{"num_hidden_layers": 16, "hidden_size": 256, "num_attention_heads": 4, "num_key_value_heads": 4, "head_dim": 64, "intermediate_size": 1024, "vocab_size": 3224, "hidden_act": "squared_relu", "norm": "rmsnorm", "norm_place": "pre", "norm_eps": 1e-07, "positions": "rope", "rope_theta": 1020.0, "rope_fraction": 0.5, "qk_norm": true, "attn_scale": 0.175, "bias": "none", "tie_word_embeddings": true, "parallel_block": false, "extras": ["exclusive self-attention", "value embeddings", "hashed n-gram embeddings", "a smear gate", "learned residual scales"], "init": "uniform", "init_std_qkv": 0.0392, "init_std_o": 0.0, "init_std_up": 0.0392, "init_std_down": 0.0, "optimizer": "muon", "learning_rate": 0.00856, "lr_mult_down": 0.7, "beta1": 0.9, "lr_head": 0.00877, "max_grad_norm": 2.0, "warmup_steps": 0, "schedule": "wsd", "decay_fraction": 0.941, "decay_shape": "linear", "final_lr_fraction": 0.05, "batch_tokens": [16384, 32768], "max_seq_len": 256, "doc_mask": true, "train_tokens": 253300000, "max_steps": 11063, "dataset": "wikipedia_en"}
Each number is 128 + 32 x the weight over the matrix's rms, rounded and kept within 0 to 255. Layers, rows and columns count from 0.

# layer 9 MLP up, 1024x256, rms 0.129, rows 154-206, columns 192-255
[[110 160 166 156 112 128 131 127 125 184 158 162 149 122 120 140 149  74 121 117 131 134  81 191 159 148  86 131 104 129 119 132 129 203 102 160 122 103 127  69 138 137  97 118 152 139 159 142 132 188  65 113  54 111 148 133  58 166 119 163 125 138  88 192]
 [117 115 145 118 150 183 100  55 179 112 204 110 137 148 162 137 144 123  89  90 166 141 145  67 143 177 161 111 135 141  85 135 129 132 152 106  96 155 117 130  93 121 100 108  93 118 123 150  96 125 164 144 120  75 144 121 135 117 157  96 125 133 117 117]
 [145  76 110 120 155 138 133  86 102 121  66 135 176 146 136 126 105  91  91  50 105 137 110 138 141 139 134 134 165  98 152 137 172 133 131 145 120 159 118 114 152  88  95 113  98 134 101 154 137 126  85 101 157 147 113 156  74 124 134 132 122 128 172 106]
 [138 118 144 174 179  98 136  92 109 185 164 185 118 124  56 116 140 180 118 101 107  88 120 135 200 209 139 140  54 167  81 112 192 159 189 131 148 131 176 152  76  59 140 112 129 163 143  75 163 106  71 142 150  76 103 152 102 134 151 140  93 165 141 181]
 [144 119 137 114 148 129 109 125 153 111 125 143 145 123 120 154 138 102 125 185 132 145 141 121 104 117  94 150 139 120 135 123 120 117 143 145 136 122 150 106 108 120 117 134 162 136 151 138 137 162 166 120 112 124 124 108  87  96 126 100 123 132 143 113]
 [102 161  95 107 121 115 176 142 164 140 119 110 146 121 134 116 145 118 148 110 129 125 132  91 121 133 108 126 112 132 120 136 135 109 124 124 113 130 118 124 106 147 140 130 162 131 126 109 137 158 136 124 125 139 118 127 134 136 130 151 103 124 121  96]
 [102  70  96 104 163 105 151 138 145 152 126 157 183 120 151 128 133 132 101  66 124 139 107 106 141 165 107 173  91  79 108 104 102 143  88 150 111 110 118  82 105 109 150 135 151  48 137 112 129 149 139  40 234 123 196 190 124  97 127  89 177 135 123 164]
 [180 115 121 102 107 132 153 207  90 145 131 134 161 125 134 178 105 167 168 101  99 143 131 101 117 138 129 106 126 134  99 125 157 151 121 110 130 152 134 141 135 124 106 121 126 184 102 101 158 144  90 103 153 116 179 137 128 133  94 115 132 145 176 125]
 [202 152 160 174 195 108  35 149 190 162 129 115 106  74 102 118 147  54  74 134 147 121 106 157 127 124 161 109 121 119  71  52 161 117 130 138 119 134 119 124 159 129 107  95 162 191 144 222 106  61 111 139 133 164  84 122  56 130 166  85 109 155 191 136]
 [ 86 160 153 111 188 161 136 178 127 107  69 123 136 174 167 127 147  98 174 125 126 146 119 118 156 158 170 181 111 148 159 140 155 100 135 103 137 157 131 136 146 135 146 119  83 169 120 122 130  92 179 130  71 119 114 122 111 134 163 134 127 107 112  98]
 [135 113 111 122 145 133 147 160 102 139  82 138 190  84 144 121 126 118 139 114 113 122 131 121 125 151 124 140 139 117 107 101 138 143 121 171  91 112 126  92 150 165 180 152 141 109 147 152 154  92 137  88 134 168 166  97 138 128 174 135  82 111 140 147]
 [108 161  78 123 123 149 140 100 140 116 111 122 171 142 155 180 110 146  83 162 158 154 169 169 126  98  84 164 128 139 181 123  96 148  73 141 138 129  86 128 154 127 106  81  96 124 111  96 156 109 100 119 140  90 141 136  84 130 121 126 161 128 133 168]
 [ 93 193  88 123 255  72 113  81 206 172 167 159 120 141  90 101 123  79 157 146 106 108  53 166  77 145 115  65 128 133  62 129 135 162 117 138 142 171  42  68  64 135 129  86 165 145 113 135 136 106  84   4 130  49 165 146 100 175 123 186 123 141 123 116]
 [114 119 134 138 105 110  92 204 124 118 121 198 169  85 114 131 136 157 152 165 149 129 150 129 152 112 169 103 159 130 145 102 137 128 156 147 138 159 177 132 102 101 138 119 100 123 154 118  84 151  72 123 109 180 140 106 119  99 175  99 132 118 189 109]
 [ 83 110  94 154  81 145 167 136 110 126 137 140 153 138 162 149 148 142 184 144 169 106 120 147 144 151  91 142 148 108 142 134 136 120 108 212 171 149  60  92 132  62 118 117  93 190 133 190 109 117 169 118 126 183  97 158 140 162 187  62 110 180 167  70]
 [133  98 140 147 104 131 119 153  71 121  95 184 117 132 151 138 105 144  59 101 110 105 126 116 107  92 113 149 111 174 199 135 108 111 121 126 113 151 116 111 139 116 161 184  85 155 156 143 150 119 109 158  74 127 134 157 184 122 120  83  78 168 112 134]
 [120 186 149 116 165  64 123 148 115 115 137 138 105 179 125 106 117 117 141 134 157 114 119 151 125 136 133 179 165 169 113 156  91 136 142  58  74 126  74 112 110 103 159  95 113 170  52 192  96 136 199 100 155 156 100 104 105 177 122  61 189 169 159  90]
 [140 146 104  89 158  91 120 105 158 168 175 148 137 148  61  81 142 143  54 143 177  71 157 143 133 168 119 124 206 109 122  32 112 123  80 152 163 126 153 144 113 124 143  99 114 119 132  98  83 162 173 116  98 111 162 146 125 145 171 127 117 144 159  43]
 [182 186 151 124  86 127 108  84  79 132 168 115 189 110 113 112 150 153 177 146 108 233  89 111 118 216 128 119 203 136 130 135 145 186 116  91 171  65 140 177 195 128 146 114 128 117 169 107 105 207 138 107 150 173 161 160 129  67 129 106  77  76 131 179]
 [ 53 155 158 106 150 123 121 170 127  79  96  41 106  81 156 120 158  70 109 126  84 126 123 120 122 143  60 122 120 178 142 197 121 162 118 121 163 203 103 130 190  69 156 138 139 142 140  88  90  92 118 194 165 126 200 135  75 106 126 162 107 187 121  94]
 [100 114 105 114  99 100 147 119 163 143  85 161 125 137 104 139  70 162 156  87 169  80 111 101 187 104 145 129  96 160 107  88 201 141  87 128 145  81 176 175 163  99 140  89 159 102 102 109 104 133 123 121 134 102 126 114 135 112 120  81 117  71 147 117]
 [139 114 161 109  99 144 197  85 137 114 169 151 134 122 158 139 145 129 162 113 142 165 128 131 132 112 124  72 174 200  82 110 164 122 146 134 134 122 141 180 160 145 139 149 153 153 109 118 161  77 134 154 131 133 111 116 125  78 111 168 107 174 152 201]
 [129 119 133 225  71  55 131 120 112 157 109 141 132  91 177 152 137  93  91 122 149  99 148  96 113 117 130 152 105 140 114 124 131 142 127 204 115  68 159 184 142 116 122 230 159 174 136  97 142 118 132 123 114 106 107 129  69 136 151  54 165 148 130 184]
 [129 121 112 140 133  71 119 132 144 144 156  98 152 114 118  86 132 138 132 126  84 116 139 109 108 179  89 117 137  77 174 102 131 118 149 145 103 183 147 171 159  93 139 210 142 120 112  58 122 119 177 109 189 154 115 154 132  78 164  88 155 122 115 142]
 [134 125 121 175 145 131 137  72 130 142 158 171 103 135 207 110 164  69 111 115 164 105 101 122  98 159 111 114 125 178 122 125 142 157 120 151 136  82 183 114 172 102 110 175 119 126 126 127 158 126 130  61 106 162 136 157 136 143 146 175 125 144 151 119]
 [129 115 172 160 153  89 124 188 153 133 149 148 142  90 163 124  96 137 110  82 154 141 110 106  98 155 116 132  92 116 132  99  90 152 138 126  55  83 133  94 158 173 147  86 107 113 136 164  88  96 133 174 156  85 113 115  53  69 217 144 150 168 193 155]
 [127 144 141 124 107 118  69 105 109 162 110 117 127 140  96 130 160 149 128 125 151 153 159 169 131 128 120  94 121 154 167 110 136 182 147 113 137 112 116 143 149 183 138 173 125 103  91 104 134 119 142 164 138 161  96 144 138 119 145 118 134 122 115  97]
 [100 171 121 129  92 173 111 165 163  77 125 159 135 134 131 139 128 128 174 192 182  98 161 129 198 170 198 103 127 158 132 179 110 169 184 121 164 185 162 154 185 133 162 138 148 162 125 185 124  90 150  80 142  61 115  88 106  82  91  83 154 179 124  90]
 [180 184  96 106 101 108 183  44  49 110  92  54 133 103 178 155 137 139  77 175 210  60 173  61 107  84 153 142 112  89 158 113 176  80 157  93 169 152 122 120 106  89 179  81 132 148 153 175 141  29  99 136 123 178 168 108 161 131 121  74 110 163 155 109]
 [124 110 120 103 135  85 165 173 124 150 119 168 104 101 122 175  70 139 124 112 124 108 131 126  75  66 110 120  96  98 118 142 127 113  76 187 108 127  59 199 147 134 127 183  84 159 131 107  77 162 107 138 131 151 135  90 176  75 117 192 144 172 111 129]
 [ 99  44 152 104  89  82 103  98  89 185  48 101 168 124 125  69  54 103 144 188 203 198 143  74 161 129 130 116 117 109 116 154 136 195 172 125 166 140 179 167 178 157 100 125  94 173 113 131 114 225 114 165 105 136 175 168 107  53  95 143 141 172 149 119]
 [159 137  86 148  95 132  85 163 148  49 127 165 151 138 118 103 148  94 137 107 108 152 124 139 102 161 164 152  70  93 143 118  81 195 146  57  76 110 120 174 112 165 125 155 192 145  78 128 110 139 142 130 170 177 155 127  92  97 139 100 161  69 131 111]
 [156 166 137  99 128 128 112 152  90 119 108 133 136 122 144 146 162 125 126 108 148 135 138 143 112 129 137 114  52 147 117 144 167 128 153 117 131 131 102 126 151 100 116 139 123 122 138  91 135 124 132 131 113 139 143 139 125 123 129 117 144 152 134 118]
 [193 171 116 105 140  79 108 119 144 132 183 169 105 156 155 117 138 135 134  43 152 128 129 130 175  97 128 185  95 103  79  94  96 150 126 187 105 116 152 150 142 115  70 123 171 196 133 220  88 169  54 167  83  87 127 144  75 132  92 121  61  43 144 134]
 [156 110 115 142 180  97 135 167  98 102  63 143 116 107 146 127 145 154  99 139 144  84 111  95 131 150 184 141 105 137  83 127 230 106 114 208 114 193 154 103  69 127 139  25 129 141 110 111  88 137 157 162  88  70 162 110 105 172 166 131 147  81 119  44]
 [140 115 149 115 127 118 118 159 143 151 136 116 198 174  91 120  62 119  65 191 138 167 120 196 159 136 129 142  86 141 168  81  87 160  83 139 122 164 116 144 110 186 196 195  68  43  94 116 141  86 116 100 174 159 154 186 169 119 116 114  35  88 174 146]
 [158 139 150 134 154 194 124 111 101 140 188  96 102 152 112 144 102 120  74 140  94 130 156  57  58 154 109 154 143 146 132  52 139 172 168 102  80 132  99 131 118 130 119 130  64 117 101 154 141  99  60 153 155 123  65 118 152 163 156 110 137 103 177 117]
 [ 94 126 123 136 129 158  83 124 121 113 188 229 114 153 110 136 147 172  60 154 119  99 121 173 195 129  65 116 128 217 146 121 165 132  95 121 131 110 210 120 113 183 148  80 143 154 153 111 148 156 199 125 162 142 117 164 150  79  82  69 148 163 166 183]
 [ 77 110 180 157  80 179 180  87  72 134 115 135  82 122 137 166 149 121 162 133 149  81 105  54 179 112 110 173 124 166 153 167 122 129  87  71 171 126 138  91 114 104  67 186  79 146  55 111 133 161  92 106 108 168 159 172  61  80 190  94 139  91 125 115]
 [154 150  71  95 169  24  44 191 111 157 108 152 110 131  49  26  52 146 141 126  85 175  85 149 114 216 109  97  66 238 154 205 125  83 153 195  48 130  86  75  92 101 100  59 187 175  99 142  96 139  78  70 126 220 115 131  86 191 149 176 166 139 139 138]
 [ 98 109 151 147 125  96 141 148  84 147  69 153 127 116 136 116  91 112 136 110 137 121  93 148 125  63 126 130  90 114 104 122  95 130 184 161 153 100 111 147 115 110 141  94 149 131 108 127 180 101  87 133  98 105 108 168 121 101 120 125 112 135  99  98]
 [132 141 154 165 113 179  46 157  92 110 127 148 163 140 161 145  94 103 122 103  67 157 145 153  87 136 137 162 105  74 134 149 168 113 111 136 188 177 130  32 208 105 127 105  69 110  87 162 189 105  80 134 171 128 141 156 157 153  79 130 170 161 139 123]
 [133  96 134 107 141  95 116 131 146  91 112 131 118 104 130 116  85  91 127 105 158 120 112 132 161 142 120 103 103 113 128 150 133 138 163  99 133 108 134 161 130  97 144 132 163 147 105 159 131 128 139 137 158 105 144 128 132 142 109 149 102 107 112 101]
 [119 121 118 157 124 104 120  77 179 169 121 103  98  98 143 133 135 191 148  97 187 130 136 115 132 136 117 131 132 155 144 126 134 130 108 125 153 134 137 153 133 168 123 113  98 107 130 153 146 119 169 147 147  89 127 135 138 157 120  91 141 141 111 121]
 [121 186  96 112 112 107 100  75 128 130  89 138 168 140  72 117 106 114 115 167  88 174 145 186 124 101 125  88  94 131 134  91 125 151 114  38  84  83  82 177 168 115 110 100 152 145 167  94 115 119 110 181 167 180 110 120 116 114 154 117 131  91  94 145]
 [130 119 130 102  95 147 146 118 107 143 141 122 127 171 130 124 138 144 107 125 160 145 120 129 133 112 116 131 149 128 125 129 140 154 106 121 149 154 115 107 141 122 120 147  94 121 116 124 116  98 127 147  95 131 146 121 124 110 127 148 114 112 123 110]
 [ 94 161  84  93  83 142  92 154  45 118 119 140 121 128 142 121  97  83 130  90 132 121 110 158 157 122 138  52 133  67 147  75 168 132 145 113 147 138 115 153 127 111  71 135 102 100  28  82 128 175 119 154 141  56 138  72 143 106  97 109 124 131  96 124]
 [174 149 185 169  86 158 104 136 121  87  73 176 149 126 145 164 146 118 146 101 124 104 140  85  82 156 128 155  55 141 145 109 184 110 138 106 121 180  98 162 128 141 162 110 132 120  83 126 160 154 152 125 167 177 181 139  40 126 136 129 143 162 123 141]
 [146 142 173 150 177 105 173 153 141 103  98 101 199 163 139  75 122 132  97 167 134 114 111 177 171 118  70 119 188 112 119  99 150 185 143 131 119  79 134  90 147 158 140 142  49  97 127  93 130 159 152  76 150  83 132 165 140 106 161 103 142 171 137 133]
 [141 135 141 118  61 156 114 119 129 101 123 166 109 181 117 160 121 154 146 170  94 102 152 107 146 132 103 164 183 140 159 135  98 178 119 162  52 161 159 121 109  84 168  95 177 138 129 165 134  79 134 118 146 107 179 102 107 193 131 125 135 116 127  79]
 [142 148 165 158 129 154 150 110 160 123 146 153  98 110 145 136 119 171 155 122 152 134 140 144 163 120 137 119 117 160 131  80 181 185 138 123  95 125 106 153 129 160  98 103 181 172 137 102 118 116 158  68 126 108 165 105 144 100  99 112 147  72 178 135]
 [144 115 135 106  77 113  81 135 141  79 118  53 123 125  79 128 112 132 142 175  94 113 120 110 110 167  94 103 163 117 131 137 101  67 105 144 141 140 188 134 154 142 115 125 116 144 157 140 198  38 123 123  92 116 155  99  99 146 102 140 105 100 165 108]
 [154 142 125 107 131 132 181 128 104 133 160  97 153 104  86 105 118 133 108 129 133 152 113  93 148 161 131 113 128 115  97 157 103 126 171 108 119 162 125 142 143 117 123 121 142 129 119 133  93 115 124 108 121 119 174 116 119 135 138 174 101 131 132 136]]
# layer 9 MLP down (transposed), 1024x256, rms 0.0436, rows 154-205, columns 192-255
[[ 71 106 162 171 144 171 108 128 137 198  96 179 150 128 152 152  76 137 164 125 156 138 170 161 144 180 110 128  95 153 107 133  92 105 159 141 141  71  96 102 147 109 151 123 152  48  87 149  98 161  94 135 153  74 110 109 143 127 121 133 118 163 187 128]
 [132 149  85 183 141 123  78 123  96 139 183  85 155 151 157  96 200 114  78 105 164 141 142 128 149 147 117 195 140 121 122 135 157  94 140 115 163 112  93 167 111 141 146 164 126  79 162 100 135 113 113 108 121 134 135 107 143 114 117 118 118  85 121 106]
 [155 157 165 146 125 136 110 133 104 205 145 126 114 116  63 109 167 120 177 141 156 108 129 116  96  89 113 122  88 112 168 149  82 198 134  38 134 144 135  70 176 128 157 114 147 144 160 125 134 155 110 219 141 102 156 124 139  87 116  91 135 154 159 174]
 [159  85 151 126 212 156  94 176 151 173 103 175 159 155  97 121 157 203 137  87 128  91  72 132  85  91 161 122 110  95 137 168 131  98  51  21  43 194 124 142  64 124 173 196 114 109 130 154 131  91 143  94 130  87 125 178 182  77 149  98 174 196 156 168]
 [145 112 117 147 128 103 179 149 147 134 109 142 137 127 113 131 137 107 121  93 123 156 138  89 140 147 125 152 146 122 154 115 125 112 141 124 117 103 142 148 128 140 142 152  93 120 135 117 123 137  98 132 108 125 152 118 113 119 147 129 141 111 133 134]
 [137 154 134 129 158 126 172 134 117 138 148 121  90 141 117 112 123 144 139 135 127 114 138  99 132  96 117 120 165 148 130  93 147 107 179 115 117 120 113 111 123 113 150 128 139 133 129 105 142 117 131 113 109 126 125 124 143 136 118 151  96 148 114 111]
 [122 100 153 105 137 147 126 142 109 105 157  99 150 113 175  68 140 138 113 101 138  95 150 140 115 189 133 158 161 123  53 115 108 115 131 134 206 179  90 154 103  92 107 150 105 181  89 106 130 145 146 157 150 145 125  71  89 104 122 110 133  97  79  96]
 [176 176 157 131 130  99 139  72 150 166 174 112 145 132 117 149 102 114 132  99  75  92 152 147 141 148 105 185 164 137 103 115 129 111 155 139  57 157 124 133 104 170 125 143 145  84 141 146 184 140 128 138 155 103 108 124 154 155 109 118 157 154  86 147]
 [158 190 144  89  96 148 141 105 117 129 139 101 113 100 116 150 191 163 152 166  88 153 110 116 141  50 107 127 143 121 208 150  70 115 119  85 110 163 136 185 127 125  71 143 144 124 160  93 155 144 179  60 146 104 115 158 136 139 122 147 185  39  79 145]
 [140 124 153 166 130 168 141  99 153  94 169  98 107 178  85 147 113 171 137  99  98 152 114  62 161 175 126 152 124 161  97 211 134  82 127 166  28 135 133  92 104 176  89  97 118 148 169 164 151 116 144 148 102  89  84  85 149  85 140 128 105  46 121 178]
 [158 146 106  89 127 137 218 122 108 142 176 156  76 144 128 128 114  97 108  36 130 100 156 168 157 123 162 115 179 129 153 138  97 142 127 137  75 115  87  87 105 165 145 137  93 107 108 146 132 137 154 141 129 144 134 132  85 161 145 110 138 184 139 112]
 [ 99 126 155 100 138 117 111 158 135 166 116 144 120 125  84 111 103 141 121 135  83 103  73  96 123 140 123  67 127  93 137 128 161  84 172  95 103  79 155 140 158 131  93 152 164 133 192 150 146 143 168 156 131 123 121 132 131 143 148  97 125 122  96 114]
 [151 148  86 121  99 131 147 161 193 109 153 103 126  71 146 194 148  76 140  81 142 208  98 146 144 168 104 141 136 104 194  99  66 147 168 123 109 188 142 186 120  74 123 156  78 225 136  89  89 129 100 100 126 141 148 127 247 144 153 134 160 100 217  79]
 [116 179 128 132 124 121 116 139 111 100 175 160 131 102 103 116 109 117 133 127 118 165 143 141 114 143 125  91 125 138 108 144 168 207 104 138 116 141 143 122 108  98 117 170 155 104 149 133 105  88 101 115  91 147 130 121 141 106 106 141 105  90 160  81]
 [145 144 168  83 173 140 108 107 139 172 139 108 178 112 203  47  99 114 116  79 102 129 112 105 192 113 127 109  94 125  99 110 176 128  87 161 137 140  63 113 134 121 153 154 164  85  65  71 108 147 133 126 129 163 135 150 122 137  97 146 161 169  82 139]
 [117 138  98 147 150  83 171 142 106 132  86 138 183 172 171 137 150  85 140 160  99  98 120 182 102 122 156 158  85  64 133 115  89 132 116 132 168 195 127 136  97 151 134 167 140  85 107 131 112 104  69 124 142 109 169 124 120  71  73 154 146 134 107 176]
 [136 143 134  67  87 127 113 131 128  95  68  86 125 112 130 140 180 106  85 113 244 136 169 106  94  38  95 158 135 151 105  95 128 186 110 168 140 101 179 151 141 113 142 148 171 151 115 133 117  35 105 127  93  98 151 132 112 162 110 116 185 135  49 112]
 [ 81 154  85  83 137  87 101 203 143 143 112 178  57 134 150 161 127 122 103  80 109 202  91 163 114 120 134 128 181 173 131  75  66 172 178 152 231 136 154 115 135 141 170  75 156  73 198 150 103 129 138 175 103 179 109 141 147 125 110 145  86 115 129 140]
 [163 138  90  76 135 140 118 156 130 123 150  90 127 105 159 141  92 193 176 146  68 147 110 132 129 111 172 171  90 133 103  88  92 103 137 128 140 112  88 160 157 164 162 113 113 160 107 107 127 157 104 166 121 173 139 159  86 141 161  97 133 160 144 142]
 [168 144  87 137 106 120  88  92  92 101 173  76 151 109 142 158 208 109  85 139  99 133  80 118 141  97 116 137 141 213  78 128 113 159 140 121 198  91 132 142 113  91 186  60  47  93 116  84 172  73 219 248 164 147 143 199  83 121 140  77 130 166 185 166]
 [100 164 154 123 151 158 109 111 143  68 138 118 154 180 127 200 157 123 140 151 117 117  61 166 179 109 120 122 169 107 132 140 135 106 155 175 170 144  65 114  96 141 100 129 115 169 128  34 128  50 118 102 119 119 127 152 120 124  98 122 156 124 124 113]
 [127 130 144 180  99 125 149 195 132 115 129 166 112 122 155 126  75 149  78 140 112  90 120 154 140 112 134 102 114 109 104 125  94 165 116 112  73 112 144 124 110  99 133  78  99 102 161  83 171  90 138 117 114  61  97 132 115  96 160 130 140 165  67 128]
 [ 57 136  54 109  87 133 182 161 177 149 111 178 131 131 147 100  94 145 165 122 136 138  73 144 130 125  84  81 123 106 108 152  82 112 129 129 148 150 114 105 164 137 114 122 150 180 134 158 168  64  80 130 177 169 141  93 121 168 142 134 157 165 148 146]
 [117 137  95 163 101 237 156 110 159 117 140 153 157 161 145 161 195 134  47 199 145 106 183 163 149 156 130 138 102 141  88 181  94 167 116  83 128 224  87  86 110  91 114 123 126  98 109 118  84 114 185  68  68 146 152  95 182  75 125 141 159 182 105 126]
 [133  95 119 182 115 142 112 128  54 131 128 121 156  67  70 154 165  88 119 124 151 139 136 149 118  92  64 108 125 117 109 142 124  95 116 136 150 105 125 165 163 207 131 133 116 128 166 114 132  77 137 116 177  96 154 175 129 139 124 126  97 159 147  99]
 [ 92  94  63  65  81 182  55 119 149 145  84 157 108 195  67 107 137 154  82 158 136 121 188  71 124 116  76 142 156 176 150 192 136 202 114 107 114 184 158  79 108  38 131 158 102 176 114 129 196 201 145  47 106 146 207 118 206 186  95  67 142 151 141  35]
 [128  89 128 167 131 126 139 155  99 137 122  83 118 155 134 108 163 147  74 150 146 132 109 119 114 137 126 186 114 143  59  87 163 133 128 130 137 115 128 103 128  80  68  91 152 132 132 124 165  91 138  90 149 108 191 126 156 156 119 140 140 127 114 132]
 [101 182 138 128 116 156 149 151 165 106  93 142 142 178 173 126 133  92 146 147  92 123  85 199 127 217 124 145 110  76 177 198  86 182 250 158 161 114 152  93 181 150 186 175 108 138 118 185 126 176 202 132 115 142 150  82 152 107 171 193 112 121 119 129]
 [161  90  96 180 175 127 142 181  88 143 172  50 148 151  76 130  93  92 168 203 138 117  52 158  88 110 168 132 128 118 176 222 195  99  90 109 155 157 120 129 106 118 111 146  65 117 125 138 135 103  58 149 151 144 162 141 151  99  85 208  67 163  98 128]
 [130 104 131 156 105 132 115 111 158 133 128 157 120 127 160 180 120 211 107 138  95 137  84 111 138 186 194 125  76 159  96 117 101 146 111 168 139  93 187  80 116 117  94 115 132 110  76 118 116 112 102  99 129  83 118 176 112 137 108 198 191  86  69  86]
 [208 103  70 118 103 178  95 136 203 133  70 100 172 149 119 111 157  45 147 141 100 144 107 141 113 129  77 163  40 129 104 177 102 147  94 100  72 174 148 130 107 162 124 114  91 109 114 154 135 118 151 139  92 134 104 125 150 149  70 139 130 180 141 129]
 [155  65  79 169 131 167 155  98 110 145  89 170  96 121 198 188 158 121 105 166 104  87 162 174 141  85 150 143 142 128  66 133 108 114 139 111 158  74 128 116 181 131 141 170 132  87 143 238 116 166  87  26 120 188 138 179 107 197 134 159  61 235 193 196]
 [108 150 168 155 114 114 134 115 141  83 135 101  95 133 164 124 163 118 122 146  91 132 127 112 174 171 125  88 170 128 164 119 139 110 121 160 111 137 135 112 114 132 135 145 148 114 127 152 137 155  99 127 161  85 117 120 140 127 110 150 134 156 150 119]
 [176 103  92 155 154  74 144 124 139 154 161  83 113 119 104 147 120 138 134  80 206 107  93 106 162 104 100 128 145  86 121 149 112 144  91 122 142 166 172 108  64 116  98 169 140 127 140 111 129 136 155 141 168  89 164 110 141  64 106 158  67  84 167 122]
 [154  92 113 100 217  63 106 170 158  72 124  83  52 174 124 115 137  94  75  94 134 121 126  86 105 148 116 150 122  88 117 170 183 106 165 121 128 197 137 136 155 141 116 146 118 104 165 132 168 139 126 128 114  82 108 150 121 174 132 116 184 108 155 122]
 [ 68 163 111 124  80 120 189 148  96 147 113  86 111  99 143 108 187 137  60 130  94 168 162 102 175 126 117 134 111 108 101 159 142 121 107 128 162 149 176 121 109 133 143 121 162 158 114 121 111 167  62 158 105  61 155 117  81  96 134 133 125 106 136 100]
 [183 162  65 134 126 138 106 188 149 132 135 133 138 142 157 194 204 185  83 100 213 130 210 109 105  90 133 160  72 126 184 146 156 141 109 108 159 140 134 134 154 122 157 143 122  71 196 150  70 146 126 113  89 112 205 164 124 120 124  98 152 157 209  97]
 [155 130 162  98 185 109 120 154 221 108  74 111 146 166  66 153 129 102 147 145 188  78  85 150 119  63  95 171 153 164 135 121 166 101 123 139 129  53 178 106  94 105  54 115 117 101 142 178 108 108 142  46 152 100 112 119 143 121  95  70 181 159 141 146]
 [150 142 104 104 114 133 175 183 108 172 116 119  61 115 175 132 166  96 171 116 150 189 129 137  90 154 164 118  88 104 119 125 147 141 126 123 128  93 111 125  91 116  88 106 126 119 141 115 113 165  90 161 182 103 117  99 140 174 149  86  89 179 176  58]
 [147 159 119 118 116  63  62 156 118  93 139 133 121 128 101  98 157 158 176 174  92 121  90 152  67 221 127 148 138 169 159 118 127 101 179 150 200 109 104 147  96  75 155   9 152 208 111 191 150 193  91  93 132 110  59 106  55 183 125 235 173 102 111 103]
 [147 115 149 103 100 128 156 114  97 222 170 105 112 182 112 155 107  71 130 137 145 101 133 151 175 127 155  84 111 107 107 131 154  94 113  94 109 114  92 146 135 139 141 113 120 121  96 122  92 146  89  72 115 103 109  91 162 107 171 147 121 111 130 139]
 [ 75  88  68 107 146 137 168  69 131 177 121  95 124 104 147 154  58  72  96 182 137 135  81 137 141 175 163  86 140 110 148 222 167 100 144 128 162  86  89 113 111 147 136 146 108 106 133 105  66 117 153 193 105 158 131 151 121 144 136 137 171 110 107 186]
 [ 89 172 147 138 109  95  97 128 134 137 129 139 120 112 101 121 121 133 110 141 126 136 125 114  90 142 123 119 141 155 125 157 134 188 132 155 123 113 125 136 134 137 100 108 118 111 131 124 122 125  99 115  84 101 141 116 110 107 129  93 150 135 164 125]
 [124 149  98 172 121 119 122 101 126 171 130 102  81 133 142 119 110 141  97 117 167 135 141 137 152 137 162 149  88 131 152 141 149  87 120 117 117 129 148 129 149 125 133 143  89 128 138 142 142 134 133 100 134 120 118 125 138 128  90 104 134 135 115 146]
 [143 237 137  97 131 135 152 122 166 132 101 158  89 171  72  56 138 125 162 180 131 137  85 148 105 107 121 179 119 144 161  91  84 111 106 120 124  49  69 108 141 144 121  62 104 104 113  84 118 100 154 148 158  33 143 174  82 139 135  83  84 169 107  71]
 [121 108 133 127 134 111 128 119 103 149 124 137 131 114 140 132 115 135 178 120 130  97 114 119 151 155 131 137 137 126 145 129 159 120 149 154 146 119 130 124 132 126 113 135 122 133 135 134 145 140 140 118 148 124 106 126 143 160 118 128 147 149 122 129]
 [ 99 107 151 182 110 127 164 145 189 159 132  69 123  84  98 151 173 162  87 143 124 132 103 125 146 190 142 136 152 148 143 109 118 175 136 127 130  90  91 148 129 134 126  50 101 152 124  82 203 124 147 156  98  83 117  75 164 117 102  68  77 199 181  86]
 [170  73 123 106 111 161 128 103 220 117  95 152 143 148 141 116 127 151 144 118 112 115 131 151 178 107 103 173 127 117 118 106 114 180 124 102  95 111 102 166 104 145  88  97 166 121 158 160 157  49 105  98 101 130 107  97 128 132 129  95 125 154 134 154]
 [168 146 130 143 191 124 156 110 165 112 136  96 182 122 116 119 175 112 139 147 164  79 115 129 137 176 136 135 103 102 128 145 180 100 127 171 139 166 111  72 153 112 150 168  78 104 147  95  90 141 111 103 129 133 117  98 187 216 124 119 160 173 136 168]
 [ 85 177  92 156 152 147 132 170 159 133 120 110 104 169  77 136 101 122  98  47 156  91 125 134  97 106 105 137 103 115 105  68 198 100  88 167 106 117 107 143  99 132 135 127  55 173 117 107 130 108 165 111 166 140  37  64 161  80 128 150 158 217 128 118]
 [149 133  44 139 138  69 113 142  93 129 114 148 137 165 118  97 142 124 120 114 180 138  93 106 125  88 131 124 139 189 149 111 186 138 101  94 151 113 124 138 141 130 108 112 117 142 123 103 187 148 138 100 135 131 136 113 105 141 114 128  59 191 138  55]
 [163 146 153 153 124  38 111 115 126 103 145  92 118  97 116 134  67 139 176 135 165 130 186 142 151 166  78 148 115  90 135 160 131 149 139 104 103  74 148 103 125 152 161 115  83 104 166 192 147 111 128 115 103 147 202 150 196 112 142 107 148  89  87  66]]